Weights of a small GPT-style language model, trained from scratch on English Wikipedia: 12 layers, biases.
Each number is 50 + 10 x the weight over its row's rms, rounded and kept within 0 to 99. Layers, rows and columns count from 0. The size before them is the row's rms in percent of the matrix's.

# layer 6 MLP down (transposed), 960x192, rms 0.0673, rows 247-319, columns 96-143
103:53 39 53 48 55 51 48 50 41 19 56 56 43 59 48 59 59 59 46 42 41 54 50 44 36 53 44 56 36 54 62 61 45 34 38 52 48 37 51 48 50 68 59 46 53 57 47 24
053:53 48 57 46 69 55 51 52 49 61 49 56 44 48 65 54 48 56 57 45 56 46 69 24 49 44 39 67 68 70 37 58 52 30 51 46 40 60 40 56 55 54 36 41 67 49 37 57
108:49 35 48 53 62 51 60 44 49 49 35 58 58 61 54 54 47 53 24 43 45 36 59 35 56 35 48 40 54 35 37 40 57 58 58 68 40 51 52 30 36 45 61 56 46 33 57 29
098:29 35 51 45 36 53 45 49 43 62 41 50 52 56 55 45 62 71 50 52 56 48 53 61 51 51 34 58 52 52 42 50 49 69 40 68 35 61 64 34 74 48 59 43 24 50 66 50
087:55 47 37 33 48 48 48 50 55 57 47 65 57 37 47 55 48 42 61 52 31 50 63 57 56 50 29 38 49 58 60 58 59 62 55 35 39 70 52 40 57 39 51 62 40 55 28 45
112:58 42 44 49 62 49 42 43 48 43 37 35 59 52 70 52 45 50 41 67 47 45 52 38 70 55 54 49 38 29 63 48 34 50 78 40 37 47 55 56 58 59 56 26 58 34 61 69
108:47 52 27 62 49 59 42 66 43 43 46 55 59 43 52 43 51 41 43 42 51 37 44 49 41 51 68 44 46 47 74 51 61 49 53 53 61 50 70 57 58 56 48 53 42 37 53 56
118:52 62 56 32 42 45 55 51 43 39 46 48 47 47 44 64 32 55 51 34 48 47 49 40 71 48 39 40 50 58 51 39 64 48 57 41 41 55 19 55 53 52 45 64 53 55 50 52
111:47 52 48 34 47 42 53 61 36 56 52 41 43 56 45 49 54 46 66 51 68 65 35 60 48 48 72 47 54 46 57 41 63 40 48 51 46 41 43 55 43 43 47 64 33 35 52 48
101:74 49 59 40 52 44 43 48 45 44 40 54 46 49 45 53 45 58 36 49 39 49 64 73 62 37 56 44 48 53 35 41 54 47 68 41 48 40 45 23 54 42 52 27 58 57 41 61
096:52 50 43 52 52 65 52 44 51 58 35 45 55 56 50 62 48 47 32 54 52 42 49 59 52 58 37 60 53 44 54 53 36 39 51 57 46 68 39 36 69 54 65 37 41 45 65 70
127:51 47 42 59 57 57 46 57 64 55 46 38 47 38 28 64 52 40 50 60 51 51 46 37 50 46 37 57 58 51 63 61 43 45 23 58 44 36 39 47 64 53 60 49 48 60 58 72
094:44 48 58 44 51 52 43 67 35 36 41 61 75 61 39 54 53 58 51 65 44 54 39 69 51 57 58 54 67 60 49 40 46 49 24 33 47 48 47 41 49 48 39 45 51 52 45 72
115:40 41 51 42 53 51 53 42 59 59 42 51 54 46 39 45 35 53 55 44 50 54 50 59 68 45 38 55 58 62 46 37 57 45 57 37 42 52 71 72 28 51 70 44 52 38 68 59
079:38 41 54 52 59 70 38 39 51 65 56 42 59 55 50 71 42 61 58 50 44 55 63 46 43 54 67 49 44 70 47 51 45 65 46 33 43 64 54 59 37 58 61 48 47 43 43 60
011:48 55 54 48 36 44 57 56 54 48 53 47 32 55 40 61 68 99 33 52 31 40 34 58 48 40 46 66 48 58 57 42 53 58 33 50 29 41 40 52 42 42 43 44 51 47 91 45
102:54 64 67 55 39 61 66 46 36 51 45 40 45 29 56 47 62 51 40 45 60 49 47 35 45 50 62 61 59 43 32 61 57 48 44 54 59 66 41 32 44 47 45 52 40 70 40 35
012:58 61 66 48 32 65 37 41 42 45 42 48 50 46 76 48 32 66 50 50 39 61 38 34 48 56 47 49 61 46 45 45 55 47 56 63 50 68 55 65 39 34 50 53 40 41 63 58
077:54 58 42 62 58 50 31 59 56 39 46 55 61 47 45 41 34 72 51 31 38 48 56 46 60 33 50 58 33 59 53 51 62 59 67 47 20 50 52 51 42 53 44 51 34 51 51 48
106:54 57 40 61 36 74 58 45 37 49 38 39 57 50 56 37 50 51 52 33 55 61 61 56 50 48 38 37 40 63 57 55 51 32 48 44 34 63 55 49 63 45 45 47 43 39 54 26
108:52 54 41 51 47 48 63 52 53 42 46 63 42 42 50 51 42 40 55 48 61 50 26 58 48 29 42 45 38 45 62 56 44 63 45 24 54 42 46 56 58 51 45 41 40 40 54 48
025:44 41 55 62 74 45 58 49 57 58 40 53 43 40 57 47 59 58 39 54 58 60 56 54 67 57 43 53 36 54 43 56 61 46 71 48 38 60 65 65 60 37 64 43 47 28 24 57
105:59 36 42 36 47 38 52 49 44 66 29 58 57 45 45 58 45 55 69 65 57 61 65 72 62 39 57 66 31 44 44 40 43 59 51 44 36 39 51 46 43 42 33 27 48 52 50 56
117:38 47 41 53 27 42 59 58 42 24 30 56 59 37 53 44 50 76 55 37 43 59 37 53 55 50 52 45 58 57 65 36 49 41 55 51 50 48 53 53 39 59 52 45 50 38 86 48
010:38 48 40 62 45 66 48 51 56 57 42 63 60 52 57 54 40 27 43 49 37 57 18 38 55 57 71 59 52 40 46 57 32 48 73 51 67 60 41 65 49 30 66 43 65 56 47 56
107:51 46 42 58 38 36 48 34 49 47 49 51 25 55 44 39 66 70 51 61 59 56 42 62 54 43 57 34 47 46 62 44 38 47 48 33 38 61 53 38 38 56 37 72 53 49 79 44
117:39 53 45 68 40 49 33 61 49 41 41 40 17 71 64 47 74 45 40 65 37 50 56 49 58 51 61 59 31 29 42 57 47 38 44 46 49 58 40 60 66 50 55 41 50 68 55 62
121:44 40 39 59 49 49 49 44 64 54 69 46 36 29 31 45 58 72 65 44 51 36 47 61 44 52 57 53 34 47 40 48 44 40 43 51 46 38 51 43 49 48 51 75 40 48 49 55
011:57 49 62 50 61 62 51 60 51 49 50 47 56 38 42 54 50 69 47 34 60 39 45 40 42 33 47 39 61 62 60 43 37 50 59 56 63 41 48 63 49 50 44 48 34 42 59 66
131:48 50 47 50 50 57 57 43 39 57 58 39 42 45 57 62 51 60 27 52 48 61 37 56 60 55 76 41 31 49 40 52 40 48 48 65 42 49 40 54 31 27 32 44 61 59 31 44
066:42 49 39 54 42 41 57 59 64 53 49 37 36 52 53 62 53 62 42 57 45 58 51 35 52 48 36 39 44 53 39 61 65 59 45 67 41 46 56 66 57 61 76 49 38 45 35 63
088:41 72 51 48 57 72 45 49 51 58 43 46 63 38 53 55 57 37 40 46 46 49 48 57 58 29 54 56 43 52 63 56 59 59 60 29 66 53 64 47 31 40 40 41 43 50 45 60
093:41 43 67 63 18 56 47 33 36 35 49 64 53 65 38 45 45 55 38 55 58 62 46 70 66 58 45 58 57 46 43 55 52 48 69 57 45 50 51 56 44 46 46 57 31 50 60 59
128:49 35 59 65 35 51 46 42 47 50 48 60 53 68 48 41 62 55 61 37 50 38 47 71 48 40 35 51 55 39 50 30 46 60 47 49 55 47 39 32 64 44 53 63 54 73 50 52
102:52 63 57 55 51 53 47 47 52 74 60 52 70 48 30 51 54 45 70 47 39 71 36 30 65 48 62 48 64 46 55 50 68 61 54 18 51 66 52 35 51 42 51 35 39 56 58 60
112:60 38 47 41 52 70 22 46 62 46 56 49 58 44 33 61 61 53 47 29 38 51 47 39 32 67 56 25 38 57 52 63 44 61 48 57 60 60 39 42 45 56 55 56 56 48 33 46
097:52 40 42 42 60 54 49 53 54 56 41 41 59 48 50 33 43 37 36 43 59 70 50 45 33 54 52 54 53 55 57 38 39 45 67 48 46 49 38 37 41 66 51 39 66 54 57 49
085:54 48 49 59 56 41 47 54 39 58 46 38 64 63 52 40 64 44 32 38 43 42 53 44 40 59 42 46 48 50 54 45 65 55 60 35 45 51 63 37 54 52 35 53 45 35 61 42
096:48 61 53 39 49 50 36 58 62 53 49 48 60 54 32 34 47 43 46 58 55 47 40 49 28 49 54 51 58 62 37 65 68 54 61 44 40 60 40 50 48 41 60 37 40 25 33 52
074:48 45 46 59 50 61 47 56 45 45 49 43 53 30 41 56 49 44 49 38 41 42 41 49 31 50 44 55 36 49 62 65 29 52 44 74 63 57 58 54 69 53 59 56 68 50 41 59
127:35 42 34 43 68 69 51 64 36 50 52 47 40 49 53 46 64 63 55 45 69 41 35 57 57 34 75 40 45 33 43 46 58 62 46 48 56 57 36 60 42 40 49 48 45 39 43 54
111:65 43 62 55 46 59 50 51 24 48 48 52 60 57 59 43 42 70 72 45 52 50 63 47 46 46 55 36 54 47 51 65 48 68 56 41 31 45 54 50 55 45 46 57 48 63 33 45
115:47 46 47 58 57 52 35 62 39 49 51 51 32 48 48 43 45 65 61 54 57 55 51 58 41 56 42 51 29 42 62 43 49 52 71 51 57 41 71 55 63 45 47 33 69 46 61 47
107:54 50 52 50 61 46 37 44 42 44 43 65 29 54 62 56 45 65 24 56 53 46 48 42 50 70 62 47 26 54 36 48 37 53 36 64 59 51 45 72 39 38 45 33 64 59 57 47
075:60 44 47 55 50 58 51 48 60 64 36 45 62 53 43 37 48 38 57 54 59 53 57 52 65 56 29 64 45 62 38 49 44 45 38 46 53 52 73 51 28 36 32 41 45 40 42 59
080:56 61 21 32 47 65 45 52 57 65 34 33 61 45 65 62 44 64 68 33 49 56 31 40 25 61 57 72 37 57 60 51 52 49 68 58 39 63 45 34 35 47 68 51 44 54 72 51
112:42 45 61 48 47 45 56 47 44 42 57 66 43 66 43 49 48 42 64 60 53 65 25 54 45 68 37 46 34 56 61 68 46 54 48 60 62 66 37 54 49 49 41 54 68 57 35 47
058:58 29 44 50 50 54 47 45 65 71 61 43 60 66 52 52 36 73 51 44 49 53 51 58 66 58 36 44 48 48 50 68 52 35 53 57 23 39 50 44 42 58 50 36 45 45 65 47
112:43 40 31 49 49 56 41 41 49 66 32 47 55 57 45 54 46 58 62 46 64 46 45 50 56 38 42 47 51 47 46 54 47 56 47 48 54 57 56 66 39 55 48 33 44 45 64 58
114:45 46 35 46 59 59 49 41 46 46 36 50 35 48 35 47 59 45 56 60 61 66 45 42 60 51 34 64 52 59 55 39 52 55 44 35 63 37 36 63 58 51 64 52 60 53 54 57
090:59 54 56 40 50 45 52 43 48 59 39 69 38 52 46 44 44 60 71 70 32 54 55 50 35 46 52 60 64 53 46 51 52 53 40 56 39 68 50 31 43 39 49 40 38 65 80 45
070:42 31 50 49 48 25 64 65 55 50 49 67 53 54 68 56 35 68 48 55 52 45 52 46 36 42 33 55 37 68 46 59 42 36 54 54 39 33 50 39 48 53 73 38 50 53 70 62
109:44 46 48 38 69 55 58 73 48 63 57 43 32 38 51 51 29 54 37 67 49 25 50 58 33 46 37 39 56 56 57 73 66 49 49 41 38 71 37 50 45 65 48 51 55 55 46 49
084:44 50 35 52 41 53 56 42 53 33 45 52 58 58 63 56 43 71 58 51 80 66 35 69 48 54 59 47 44 55 66 45 45 64 58 55 44 48 46 44 38 46 60 53 54 51 60 51
141:43 57 42 23 71 53 45 55 50 47 52 61 45 37 49 68 70 21 45 54 24 61 42 51 53 45 61 56 42 26 48 51 67 48 37 46 64 46 53 67 53 50 54 46 65 54 42 44
153:48 48 59 48 52 49 58 55 43 60 53 51 52 60 38 51 48 35 78 57 47 57 61 38 42 52 36 61 48 58 51 54 38 49 70 49 61 36 52 60 59 43 40 37 45 46 49 52
069:49 70 41 33 48 81 59 51 47 64 57 66 58 53 37 48 58 58 56 44 51 59 57 38 44 54 62 59 44 37 65 49 47 51 46 39 39 47 50 54 41 41 38 58 36 50 49 48
010:34 34 47 60 36 59 53 48 58 67 61 44 51 65 52 43 46 59 48 48 54 43 57 43 49 43 52 55 44 54 44 50 44 46 59 58 42 42 54 26 51 61 53 44 46 52 27 62
107:47 42 65 42 28 53 47 38 54 38 47 45 57 44 53 48 45 60 50 72 40 31 53 61 36 53 37 46 48 53 46 58 71 53 33 54 37 57 52 45 54 76 56 38 49 23 53 51
136:38 57 58 30 50 54 52 59 58 53 46 46 53 47 52 43 43 42 54 24 53 53 44 56 64 54 33 60 52 43 60 42 42 33 49 51 61 50 50 48 51 57 42 53 43 42 26 29
107:64 46 40 38 58 60 57 50 51 58 42 54 78 50 62 47 45 54 72 51 45 43 60 44 59 46 35 43 47 57 53 41 65 53 44 58 34 44 44 56 64 54 53 59 46 41 36 43
014:45 47 51 53 55 50 60 47 57 43 66 39 53 51 33 67 67 99 40 42 52 28 37 55 55 45 40 54 59 64 46 45 54 62 47 39 33 38 55 54 44 49 42 38 56 45 67 43
084:47 61 56 60 59 43 45 42 47 59 59 72 70 54 49 45 68 76 65 45 46 35 56 37 52 45 58 48 46 58 48 43 51 63 42 57 37 52 34 35 42 55 37 50 58 59 56 53
102:63 58 43 63 64 59 50 52 27 50 49 49 36 53 65 41 39 41 41 50 64 65 50 57 58 50 65 48 49 41 40 38 46 57 42 57 59 52 60 63 59 52 55 52 42 42 40 36
104:51 37 70 38 60 48 62 49 42 68 42 46 53 70 35 52 67 48 52 57 74 57 75 63 56 46 52 49 60 45 56 47 51 20 27 66 58 54 49 35 46 45 56 59 46 62 40 50
111:46 54 44 45 37 47 67 63 51 45 35 38 42 28 35 48 60 63 49 35 50 50 63 60 48 39 56 49 61 56 48 49 51 55 23 41 55 69 45 43 42 43 57 42 45 49 57 55
108:52 41 38 48 51 43 61 63 42 74 51 42 45 35 37 31 56 37 59 65 32 40 40 57 24 43 46 57 50 53 43 52 57 51 35 49 47 17 43 29 34 53 39 41 47 52 44 55
113:46 44 50 53 43 52 46 53 45 58 50 51 67 55 58 68 34 71 40 46 47 59 40 30 49 51 34 34 52 51 40 32 40 49 32 63 66 43 59 52 70 54 43 57 53 62 86 68
109:42 58 51 61 53 50 47 46 54 45 49 40 54 59 59 54 33 56 56 30 39 74 40 41 51 67 52 49 57 52 46 33 46 32 46 41 32 54 40 43 61 47 46 48 59 40 50 44
124:37 55 46 43 46 66 53 42 49 46 41 66 67 43 48 60 56 28 43 47 47 43 60 44 62 44 30 44 47 65 61 55 59 65 47 37 52 54 57 46 48 65 46 51 43 48 36 46
135:62 46 55 62 55 43 49 47 54 41 49 58 36 56 48 52 38 26 50 47 49 56 58 38 63 57 55 53 44 62 56 64 57 59 57 50 54 61 58 52 41 51 66 59 42 45 24 43
012:62 49 56 55 52 55 63 53 59 67 54 56 40 49 51 70 50 73 42 25 70 58 44 54 57 49 41 46 52 60 68 44 51 43 59 66 33 61 35 55 73 45 31 45 56 42 51 30
108:51 34 62 35 56 49 37 42 51 57 52 49 44 48 54 41 51 75 34 51 43 46 45 55 45 54 49 44 45 63 36 37 47 55 45 43 40 43 55 51 34 48 49 27 41 47 62 55
# layer 6 MLP up, 960x192, rms 0.0793, rows 248-319, columns 96-143
076:51 54 50 40 53 52 67 57 64 47 53 54 62 48 31 55 50 46 39 59 54 37 44 65 60 40 49 45 39 49 56 44 49 68 41 49 52 38 44 54 59 59 56 84 44 48 44 34
106:50 56 47 37 21 44 47 54 54 45 68 51 52 59 24 47 49 47 75 51 62 36 52 43 63 47 47 72 69 64 48 63 33 71 44 51 56 52 41 63 66 45 52 48 72 48 43 56
107:62 54 39 63 25 35 72 58 55 34 49 52 39 45 32 37 45 50 46 47 39 35 59 57 43 61 53 45 72 65 53 53 42 51 46 45 49 55 36 41 48 43 46 36 61 40 45 54
096:40 67 71 48 58 44 47 43 51 59 51 56 68 53 41 41 57 45 47 30 49 38 43 51 52 34 62 68 47 73 61 39 53 49 44 70 55 42 62 62 42 62 44 52 58 43 47 51
111:66 46 60 35 47 48 60 39 45 50 49 67 58 50 36 59 43 45 48 53 52 64 48 57 55 53 46 43 69 52 54 60 54 60 55 41 55 53 45 39 58 37 52 41 55 41 43 44
109:39 68 53 49 49 44 52 36 47 41 64 50 50 37 64 50 61 46 61 30 40 48 58 50 62 51 36 66 46 57 53 38 47 52 58 46 55 38 40 48 42 41 43 50 37 52 47 51
110:54 48 56 57 52 45 49 56 53 42 68 48 69 58 25 35 45 36 51 33 48 59 28 57 40 42 60 52 53 47 63 56 53 43 45 40 55 29 62 45 39 51 35 42 49 48 46 58
109:42 54 46 42 41 30 45 50 43 49 59 40 45 35 54 45 55 46 48 56 31 52 44 44 31 54 68 56 63 54 61 52 51 52 58 39 55 45 62 45 58 32 53 63 54 41 50 56
100:50 49 48 59 48 48 55 51 71 31 53 37 43 59 60 75 51 35 41 46 64 42 30 53 55 48 41 45 58 37 57 42 44 54 49 64 54 57 36 67 46 60 51 48 46 45 46 50
096:43 48 47 44 52 53 48 56 48 36 36 48 45 50 41 59 55 38 33 55 44 51 44 21 66 41 33 49 47 60 67 51 56 39 39 50 57 49 47 60 51 63 69 54 50 37 45 52
118:46 38 46 57 44 50 61 62 45 59 49 51 51 34 54 53 50 40 61 39 40 43 48 45 49 42 38 70 62 52 57 55 51 64 55 41 63 66 30 54 58 60 45 64 49 53 48 53
097:47 46 41 55 64 59 42 43 54 37 49 56 34 50 55 54 39 42 55 30 61 48 61 46 47 52 35 64 46 36 58 63 41 55 43 57 53 46 68 43 57 42 41 48 62 41 47 35
114:51 56 40 43 42 29 65 36 40 55 58 43 44 56 42 45 46 45 53 38 42 47 27 48 52 45 44 42 65 26 44 55 59 78 53 38 54 56 38 60 58 62 32 60 49 53 44 44
090:46 20 52 44 44 42 39 57 52 47 54 55 38 57 50 72 44 45 42 48 41 36 48 53 51 67 59 37 48 59 51 41 34 41 67 43 51 46 47 47 67 39 41 70 66 61 45 52
017:42 27 44 56 62 37 54 51 35 58 59 31 51 49 59 35 43 38 57 39 54 45 64 60 52 66 51 54 47 35 31 51 54 40 73 43 67 61 52 52 49 63 50 67 48 61 59 57
097:40 42 50 46 53 51 58 52 56 67 54 37 69 57 24 37 48 42 32 57 40 46 41 54 59 34 49 51 44 66 33 46 45 59 45 48 57 50 72 59 57 54 67 43 61 42 47 57
021:46 58 35 50 63 50 66 62 56 43 70 29 53 45 43 48 43 61 58 39 42 47 54 48 54 24 49 52 51 42 57 63 41 52 38 58 53 42 37 46 57 75 40 62 62 53 53 47
095:62 39 50 51 48 49 59 52 54 56 62 43 48 44 57 44 56 42 60 42 73 56 41 66 62 42 53 42 53 46 54 55 40 41 45 29 50 43 46 48 47 55 44 42 58 37 45 82
103:42 51 57 59 35 45 47 58 54 34 60 42 57 44 41 65 41 45 30 56 39 43 52 40 53 56 48 37 72 37 29 51 37 52 40 52 61 37 32 55 55 65 46 50 68 49 45 65
109:69 36 45 61 54 46 24 52 39 44 63 45 49 49 51 59 48 47 48 49 39 54 50 45 39 55 59 63 56 56 33 30 32 52 54 61 62 56 27 55 48 64 49 66 62 55 50 50
048:46 56 30 56 48 58 24 49 51 47 66 35 64 48 33 59 38 51 43 54 41 51 35 44 58 42 48 27 60 59 54 48 42 62 36 61 49 53 55 38 51 66 43 62 51 53 51 38
108:47 46 33 43 38 39 41 50 55 36 54 35 40 59 57 60 43 42 36 50 51 33 34 41 31 36 44 46 55 57 38 41 56 82 70 65 56 57 32 74 57 45 69 57 65 56 50 44
116:36 46 56 45 34 40 58 53 52 37 62 38 54 45 49 41 43 47 51 37 43 44 38 42 61 55 54 51 55 61 52 45 48 48 64 48 61 58 41 40 42 41 47 57 60 54 46 38
016:58 57 39 55 39 38 65 55 52 38 44 27 57 42 51 41 34 63 58 42 57 47 67 52 50 38 33 34 56 79 71 68 57 43 50 62 58 54 56 41 63 55 42 55 60 38 54 32
115:49 37 37 60 33 39 56 44 55 45 68 57 45 42 55 68 60 45 64 41 50 51 50 51 53 44 35 45 69 62 55 35 60 40 53 52 56 42 29 63 59 42 51 39 66 55 49 51
117:51 53 36 54 34 45 52 47 45 45 52 48 38 57 48 46 42 55 54 60 47 45 45 61 47 43 40 59 55 52 35 54 48 71 47 41 54 43 51 62 60 44 52 56 62 54 31 54
114:54 48 38 57 37 57 56 69 54 44 54 60 46 51 55 51 54 45 39 45 52 30 51 57 41 32 46 53 61 43 39 50 61 41 38 62 56 45 49 62 37 51 57 38 46 62 33 77
018:36 49 54 51 52 51 58 52 63 60 50 51 28 40 41 41 38 56 40 57 62 44 51 53 42 63 58 54 53 37 60 48 63 46 30 52 56 60 40 42 44 46 40 52 36 61 46 47
126:28 53 52 46 52 44 33 47 34 54 53 49 64 44 45 44 27 47 66 38 42 50 41 53 58 65 56 45 61 47 49 50 23 55 46 65 54 55 40 55 52 54 53 53 49 39 42 65
091:46 76 56 53 39 59 71 51 46 51 54 38 72 41 47 42 55 43 46 31 43 51 44 64 52 40 66 53 49 68 56 46 47 58 49 46 54 29 55 53 34 45 45 58 61 50 46 55
093:56 22 54 41 52 42 64 46 48 54 54 40 50 48 58 38 38 52 55 42 42 55 53 29 68 47 43 46 63 59 48 36 48 50 44 47 49 54 41 71 33 59 51 45 44 37 40 55
088:70 59 36 46 53 40 51 52 45 41 61 48 54 56 42 48 51 40 65 54 39 49 54 57 58 47 58 53 56 61 47 44 31 59 47 67 48 55 50 54 53 45 62 58 65 46 53 51
121:59 44 50 41 38 42 46 50 61 51 66 44 66 41 44 40 52 48 33 61 41 43 48 52 84 55 66 39 58 30 60 47 32 48 53 41 62 48 61 57 51 49 38 51 43 48 43 77
096:56 33 42 64 40 41 58 54 42 45 50 53 48 45 52 54 49 49 42 42 56 28 59 56 46 54 39 43 46 54 41 39 40 60 50 49 51 44 52 61 39 46 43 41 43 36 41 45
108:62 46 69 53 44 50 63 48 46 39 60 42 45 67 46 62 49 44 29 63 54 45 42 49 73 35 46 64 47 49 46 38 47 46 52 53 58 39 24 50 54 37 69 54 54 52 43 60
102:44 48 50 48 48 44 35 34 55 60 56 44 53 48 53 37 43 49 62 39 55 37 56 59 64 35 60 69 84 45 55 37 41 58 65 48 55 62 52 50 49 49 55 53 58 48 45 48
093:40 37 65 55 53 37 36 44 55 40 63 45 61 49 34 49 36 49 53 57 31 62 50 45 49 52 51 64 42 58 48 42 63 47 55 54 50 53 41 53 52 45 47 66 67 67 48 64
095:61 47 24 53 53 46 45 53 45 44 51 47 57 53 56 56 33 41 48 36 46 52 54 53 46 63 66 34 51 44 38 42 46 72 56 70 63 56 43 47 38 53 72 50 74 57 53 47
076:68 51 43 55 55 46 53 36 58 50 57 44 54 72 37 42 44 46 55 66 48 38 35 35 56 58 70 45 59 52 56 25 76 42 57 43 55 36 60 53 27 65 19 51 54 44 44 44
119:43 22 47 63 58 45 72 47 50 54 59 50 62 34 65 54 51 37 52 47 46 27 53 31 45 41 52 54 67 73 47 49 43 59 41 53 58 49 49 59 42 39 43 54 70 60 48 52
105:32 51 69 45 41 57 37 42 37 29 57 49 57 43 48 53 37 35 26 60 52 64 49 60 57 57 61 52 47 49 59 47 52 42 27 69 52 47 41 58 43 57 52 43 58 51 51 46
109:61 59 65 51 38 39 73 50 71 26 67 52 35 58 60 58 51 47 51 40 49 53 43 44 47 46 54 54 65 55 45 47 53 57 67 50 58 52 36 59 61 49 41 47 43 43 41 66
109:49 37 53 37 49 56 45 66 40 28 46 46 52 29 50 49 48 44 49 32 41 55 51 41 55 54 56 48 57 49 45 46 46 41 56 65 51 45 44 62 46 43 36 51 47 31 55 65
088:65 73 35 43 50 45 44 40 52 31 73 51 46 53 41 59 41 49 63 67 40 50 47 64 57 66 56 52 66 56 59 43 24 55 58 52 48 44 44 63 57 76 65 40 53 44 48 54
090:58 52 57 49 35 48 52 39 42 47 45 49 46 54 38 44 40 47 39 46 60 41 42 59 60 58 44 49 56 44 58 30 42 46 57 56 69 38 41 57 61 66 34 55 59 55 55 55
111:67 38 53 73 35 46 41 36 49 46 58 48 40 39 50 49 49 47 37 43 62 43 50 54 47 47 41 52 64 67 58 25 53 44 46 55 50 50 58 53 43 55 55 43 49 50 37 68
077:55 60 45 42 41 61 44 49 45 39 63 51 47 48 44 46 65 48 50 37 35 40 42 45 52 43 78 56 48 52 66 52 42 69 56 54 54 60 42 36 51 42 64 51 52 50 51 35
108:63 39 69 50 55 57 56 54 60 20 45 38 45 49 57 48 46 41 36 45 49 50 59 58 70 43 61 40 54 54 56 53 54 55 54 37 60 31 47 52 58 36 39 43 57 51 50 38
115:55 23 44 75 50 48 65 42 49 48 47 50 38 33 52 51 46 46 33 32 28 52 52 56 48 51 44 55 56 61 54 37 54 50 50 47 62 55 49 53 43 30 61 35 56 49 43 51
092:48 41 55 31 54 43 50 55 56 53 66 38 62 44 42 41 51 40 37 60 65 38 35 61 46 46 53 50 52 55 49 42 45 56 66 45 51 28 40 63 41 79 33 58 61 26 51 44
078:52 41 43 64 49 57 50 29 55 38 56 41 45 31 29 48 43 48 40 33 52 53 56 70 57 54 61 45 56 69 50 35 55 63 48 51 54 65 61 44 45 38 37 35 68 54 37 76
110:49 34 56 44 53 45 42 40 59 44 58 64 67 34 70 55 60 44 41 50 59 46 56 56 65 50 72 42 48 63 54 56 55 35 54 61 59 35 45 59 48 63 27 51 50 64 48 62
092:48 55 37 60 64 52 69 55 40 66 45 24 52 60 52 67 55 44 57 73 44 50 62 35 59 41 59 36 53 63 50 44 30 57 63 64 55 61 22 54 50 45 53 56 49 43 37 33
136:61 67 53 39 47 41 30 57 42 40 65 45 49 43 58 62 56 48 44 40 38 36 46 55 48 27 55 50 43 64 46 61 64 47 53 41 56 57 51 45 39 41 49 48 56 39 44 63
136:46 58 58 44 40 36 71 53 65 40 59 57 44 55 63 45 40 42 61 53 50 32 45 56 50 55 56 60 57 67 36 33 50 58 41 45 59 47 54 46 57 50 37 43 45 49 45 62
080:55 40 60 58 39 53 42 50 50 34 51 33 51 49 32 45 45 48 62 42 58 45 34 56 61 62 68 54 52 57 34 40 42 50 40 49 60 52 43 61 38 53 38 64 53 51 51 85
019:64 49 51 42 56 54 53 46 48 49 48 52 34 36 52 47 45 56 42 51 42 38 43 39 51 66 49 30 57 49 65 56 58 33 37 40 40 66 46 70 44 38 43 59 52 59 47 44
110:54 58 40 58 57 45 51 55 69 50 60 59 34 37 30 56 54 48 46 24 49 34 42 56 59 40 42 48 58 46 46 47 55 48 61 28 52 54 50 60 44 45 50 66 42 49 44 50
124:37 44 51 34 41 45 45 26 38 65 62 45 51 61 49 66 36 47 58 55 51 53 43 38 76 37 47 65 78 59 45 55 53 48 46 46 59 64 39 54 53 42 44 43 51 59 35 40
109:52 55 45 63 18 51 53 67 46 52 62 41 52 46 26 40 53 48 43 55 47 53 44 59 57 45 55 63 52 58 48 51 32 56 32 59 63 53 57 50 37 66 41 43 57 52 40 51
022:41 48 53 52 37 53 42 39 57 52 49 71 38 47 51 42 40 38 53 61 45 44 69 40 48 68 53 52 29 42 45 43 54 39 68 47 53 76 54 55 36 52 47 74 31 49 52 42
092:63 55 46 35 48 59 54 58 50 38 61 28 50 57 41 60 45 46 32 31 52 59 61 55 53 52 28 69 54 57 40 41 34 47 65 63 57 51 49 48 59 53 37 61 67 41 45 31
099:51 52 61 47 57 45 54 52 54 30 59 31 70 36 48 38 42 43 36 46 53 44 46 38 52 52 32 47 54 62 43 46 45 51 55 39 55 26 48 58 47 60 45 48 56 47 40 65
104:46 42 39 61 33 48 41 39 61 41 61 42 56 23 68 51 41 48 46 44 47 46 46 45 61 43 57 31 56 61 39 49 51 60 52 25 52 45 51 49 50 58 49 51 39 36 39 56
110:43 53 65 40 53 43 57 36 55 53 49 59 56 56 56 38 41 34 55 66 56 55 58 33 48 48 57 65 48 46 80 49 47 40 55 59 63 44 50 52 67 63 55 46 53 41 48 43
107:49 48 41 56 41 34 64 27 50 68 64 55 56 52 59 48 40 46 61 56 62 32 46 47 55 41 41 57 62 46 51 32 44 53 45 27 71 57 42 62 55 43 53 52 39 54 37 55
114:51 61 56 47 40 44 55 49 67 46 58 41 49 44 34 49 58 47 56 28 53 41 38 38 74 44 47 52 51 66 49 46 47 37 42 26 56 50 43 63 49 51 41 49 37 46 46 69
112:33 42 59 53 44 43 66 51 45 50 47 50 48 42 43 40 51 41 42 48 47 55 59 58 54 37 39 53 43 58 53 34 62 45 43 65 54 41 60 60 30 49 47 61 54 60 47 50
127:55 40 40 56 55 45 40 42 59 30 61 45 64 56 64 38 55 36 41 47 49 51 61 44 48 49 40 40 46 50 40 40 39 59 53 59 61 57 39 54 67 54 29 48 74 56 50 53
124:41 44 69 54 48 49 74 49 54 48 64 50 40 57 34 47 47 43 51 36 58 41 50 44 67 41 54 50 62 39 59 40 43 44 46 45 55 47 58 40 45 45 32 56 46 50 36 55
023:38 63 33 51 50 53 28 41 53 51 56 46 47 45 51 48 39 43 50 53 32 50 32 55 50 46 48 51 53 55 31 61 58 65 42 49 63 37 57 47 37 55 50 46 46 65 59 69
105:51 71 35 51 40 49 62 47 52 44 61 55 57 60 23 41 70 43 57 49 54 54 30 68 58 45 49 62 51 47 52 53 41 58 50 63 58 60 45 54 58 58 35 74 49 64 51 41